python train.py --n_layer=9 --d_model=576 --n_head=9 --n_kv_head=9 --head_dim=64 --d_mlp=2304 --vocab_size=8192 --activation="swiglu" --norm="rmsnorm" --norm_place="pre" --norm_eps=1e-06 --positions="rope" --rope_base=10000.0 --rope_fraction=1.0 --qk_norm=false --attn_scale=0.125 --bias="none" --tie_embeddings=false --parallel_block=false --init="orth" --init_std_qkv=0.0183 --init_std_o=0.0 --init_std_up=0.0183 --init_std_down=0.0 --optimizer="muon_variant" --lr=0.0091 --lr_mult_o=3.0 --beta1=0.95 --lr_head=0.00547 --grad_clip=0.5 --warmup_steps=200 --schedule="wsd" --decay_fraction=0.568 --decay_shape="linear" --final_lr_fraction=0.05 --batch_tokens=[65536, 131072] --seq_len=512 --doc_mask=false --z_loss=0.0001 --train_tokens=1136000000 --steps=11684 --dataset="wikipedia_en"
Each number is 500 + 25 x the weight over its row's rms, rounded and kept within 0 to 999. Layers, rows and columns count from 0. Numbers have three digits each. The size before them is the row's rms in percent of the matrix's.

# layer 4 MLP gate, 2304x576, rms 0.16, rows 572-590, columns 240-287
106:540530517476519503503525507493481500513450466489511534475528449498519510450518517476513477526507463451455502484476514473505516494494516486460481
097:519529481485488514519461461499543493470529490461512513464487528486523493536507479509545476523513425502520477534511482455457566470452487506516488
100:501477468482478508485476505492492502525508517559505524512476487515487485535514486509534497527537453461514527541501504469521498527473501457525487
108:499469491524477596465516531512506473505458493494488483524475570519499491490508501485509480500511502467465501536491555522489493506487526480493486
097:527470486518529461501554539527509494493529532483501468558492470492507483519506514465541534515489470494503498474516570472479452484499500476462495
100:495514484520453501531506531526520491541464491455482512509497488506520523474475547517523494455460510505507500528482497485541499519500491506515485
109:517520472497548480468504509501539500492474510474491498498469496524485472521490477512476540518492484506494498505475474516550495522502514486506485
095:466507481484531523463483480505504488525505503483480517501474511527518569492516485483508507503546517520507485495510474470469527486445481494473478
095:492516472484432542489454506537481457483496481515508516501481475533499464499506495521492517468505524420501492516475497506529519464511539469493452
107:484493475542528538508484523490526529513508507494475479497494519452580490488472501509514447484521486563536513476499493517515504502523503525527544
097:511535511498504538488495467531515488503468502501497488465557539486512498456479501461494507487528502527554501520476498534466507484519469509539494
097:475512491475483519507476488490498471463467512499441491498480514495493491490476557481492483482502497497472518545467452526467526529510498475541477
099:502504525502473475499493487494466516538467500503507496510492520499467503511537476493537532487477491512504486524543534532517520465498493463484527
103:491495509522451540518473492460503481487497514510501482516550477505486497543482472474495512546522508511521491497512504499496502511503486486515528
102:490497484481474506492539502513474481505475523506458525490540499494503487524519534497507471530477475515459510460512505537500489496536489518497529
095:512461506490507514510474506503519472530529512448486525498513542508518436551509461500522499496482544489512465525497516519547520510507492512488476
098:484527518526536496537496491482495524475498497478503522553501495495499483516501487464470519499535460494533466468525486523506506477491455521510501
101:504475510496529468464512513492519443499495482526524514540530535504559494515512520532574537454496454494501497471549551532492535515464490486499478
105:502492487526411516505505479540468520522529501519551533506485500519436494513524474505517490511502468446493487523542492525528480525520514444538525
# layer 4 MLP up, 2304x576, rms 0.171, rows 572-590, columns 240-287
104:469530492520545500496548486500488528512505530498493548461517519518514522486524500508462495549509516479473508447518535521497506473515506536485479
100:468496471507497530529486481494507506513507488513476448490561478479523465504534504515502499537522479499526453512489464509532499497464494459495463
103:504470477481464524509513500494458477531535530472524516496498461470514496490485470532527517567518509490479469520484466497479519524499489497501466
107:459494499506499521465505498488534483536484475480511551514519502519534497498536490490490540489531561507539500547532486498448494474498490492493507
102:511532503508484487499471482505505449485499491521511484480471493495483504501529502466512511498493532479520508526465494521510489537514473520549484
098:520472502508483575530478489478491531485501549465494502515510493468528503501457479510503489494502488543477517502493475439490486499494505521508503
108:520455534486519495448441504516494455497474487580466516504527530504516477529495515501503521440517547528520477500495496483494481431512505469520525
096:457505461546525504501512513551544485466514509516484482469465494443531498509471473490485464530523478490512491521482502487488538487482470533482484
096:483515482543486490525488514510500485499488487487516497497471516524490492517498485516560508474513483494497510489503477518482489537511493523507534
112:558531529488501458499488446477493483530514499491474472486475433507499552453501481441505536494474502513465492504486470466484478490538487443541515
092:463483490470502504519442474483499514493518534520495479487484534514542535515541517533488468493495464430478502471493520469537487515491518482480494
105:519497497524508503485516522518446515466574485504512439491531471500470536500535475496510476518521535513523489487510509523500509457483503506447473
087:480469497523511490484527513493472500484524502495524517539504471505519487519490534504479491519513491509522536511503518478504461528545499586490484
106:475512499510480554493520495478489509501488517504531447557481474529477500483476500532487492498540520541508513503524522514492497500473487499549506
096:532493523495521545514551486505544489460453498495497494448499485487522495475499457446533444492512497504534499489491470518490498479523511500505521
098:513471566527520488485503511521509509477453442499450505478487505473492432505461489543493509550494484512512522509474478529463519499511443479478515
101:455506558495474461501512487467514498470487488495468486510504493514505526502480477466484488503480486467573539542505491534473503475488503458478508
099:502467547505484520479532514518563494486487480483498520467511507485496548450515544492509533522497475504479505542508477529476478470530537502479521
102:484488549537514475486490494483527468521486493499500450487536517507519570476551500486475505529511501511509517496487512513526534517470494549487504
# layer 4 MLP down (transposed), 2304x576, rms 0.0817, rows 572-590, columns 240-287
091:521502513470466468508476501513447516520530513493517516526515508491462546531569510467473543498523494516481450591510494475506500505473484492506507
101:468497520520491530474487492536472474554488537536497525544500484517482487510489497551505510500512481502527487548521466523523472485501524525499494
107:516481465488498510507513511547525530527492483482485497522505510437443492502501523473510526493499504518533474490517472509498517521523534484457499
100:482526507455504467491504519485469499500491502463509515503505409449519495563517520548491476521462493496500500502489479509483517570518505540532501
096:501497476503484494510519501495478481469477480498517502475498528484531503517458503459497476448513498486460489432463514490495524477511503533510480
102:459506507527507449485488488504459498523502496477506465509525491463537500464503517451461517464514475528513506475476467492506515469487499528501497
108:502502511457531494495471521482509488502523497542506451497512543514484507512482500477515481453520527544539457500543524519515511464494509473506495
097:490515489470524542504481569473487478473506499470483518497484498496516452530492490478501445515483480485519458576541497488491522496451463504489525
103:535524494493494494486503511491506490514498548482490497476495502430473505521518537492513498466527444505501508445496494469541521509471494515534498
107:501495523498515529503515542520531519517500497548468465496480452506535565515499522466497525542474511487528505491468498500487517511495481459522445
096:463483449531502464500542478544535490491478478525471510472502478464496513502488499466523526463501484528513448514498483532456521533513482499512471
099:555486473487486474495486475501507479463461526492477472504494520480514498498479521540489513459536508480534524506483478529502491480532492515515456
096:515515509492514450517498470492483542543486506491488528486482491489472486495506457499510522462500501505471489587494490504490532459496501449491516
103:522497507525497500497487497460529500525522526486522512526484484490473514482478517515524486516505507497528479521490465473457517425488540548498469
102:512512476468527503507521516510465538506508470490476504499531493482474526487491508497465483536506496535506503500497485506492501448477492547484517
098:442519505475525490496508476518496508509468494476479468541556500487472493444486466494540513517475510530501522561540503494511497504534506462466493
095:504463481537450514495524524538514503513502519535516508461559529502533505490485534463502531476482472482514499521486476483490460513477497471458509
102:511458463531479556505485525504474504475504459511521492492484491468498475550514473523498499483483512482481555557523540466482484507529480505505493
106:507511500509516479449464484457512502481486463514478489527496492524475501488489497505468486523465525499492513490523528504516486496481494485484491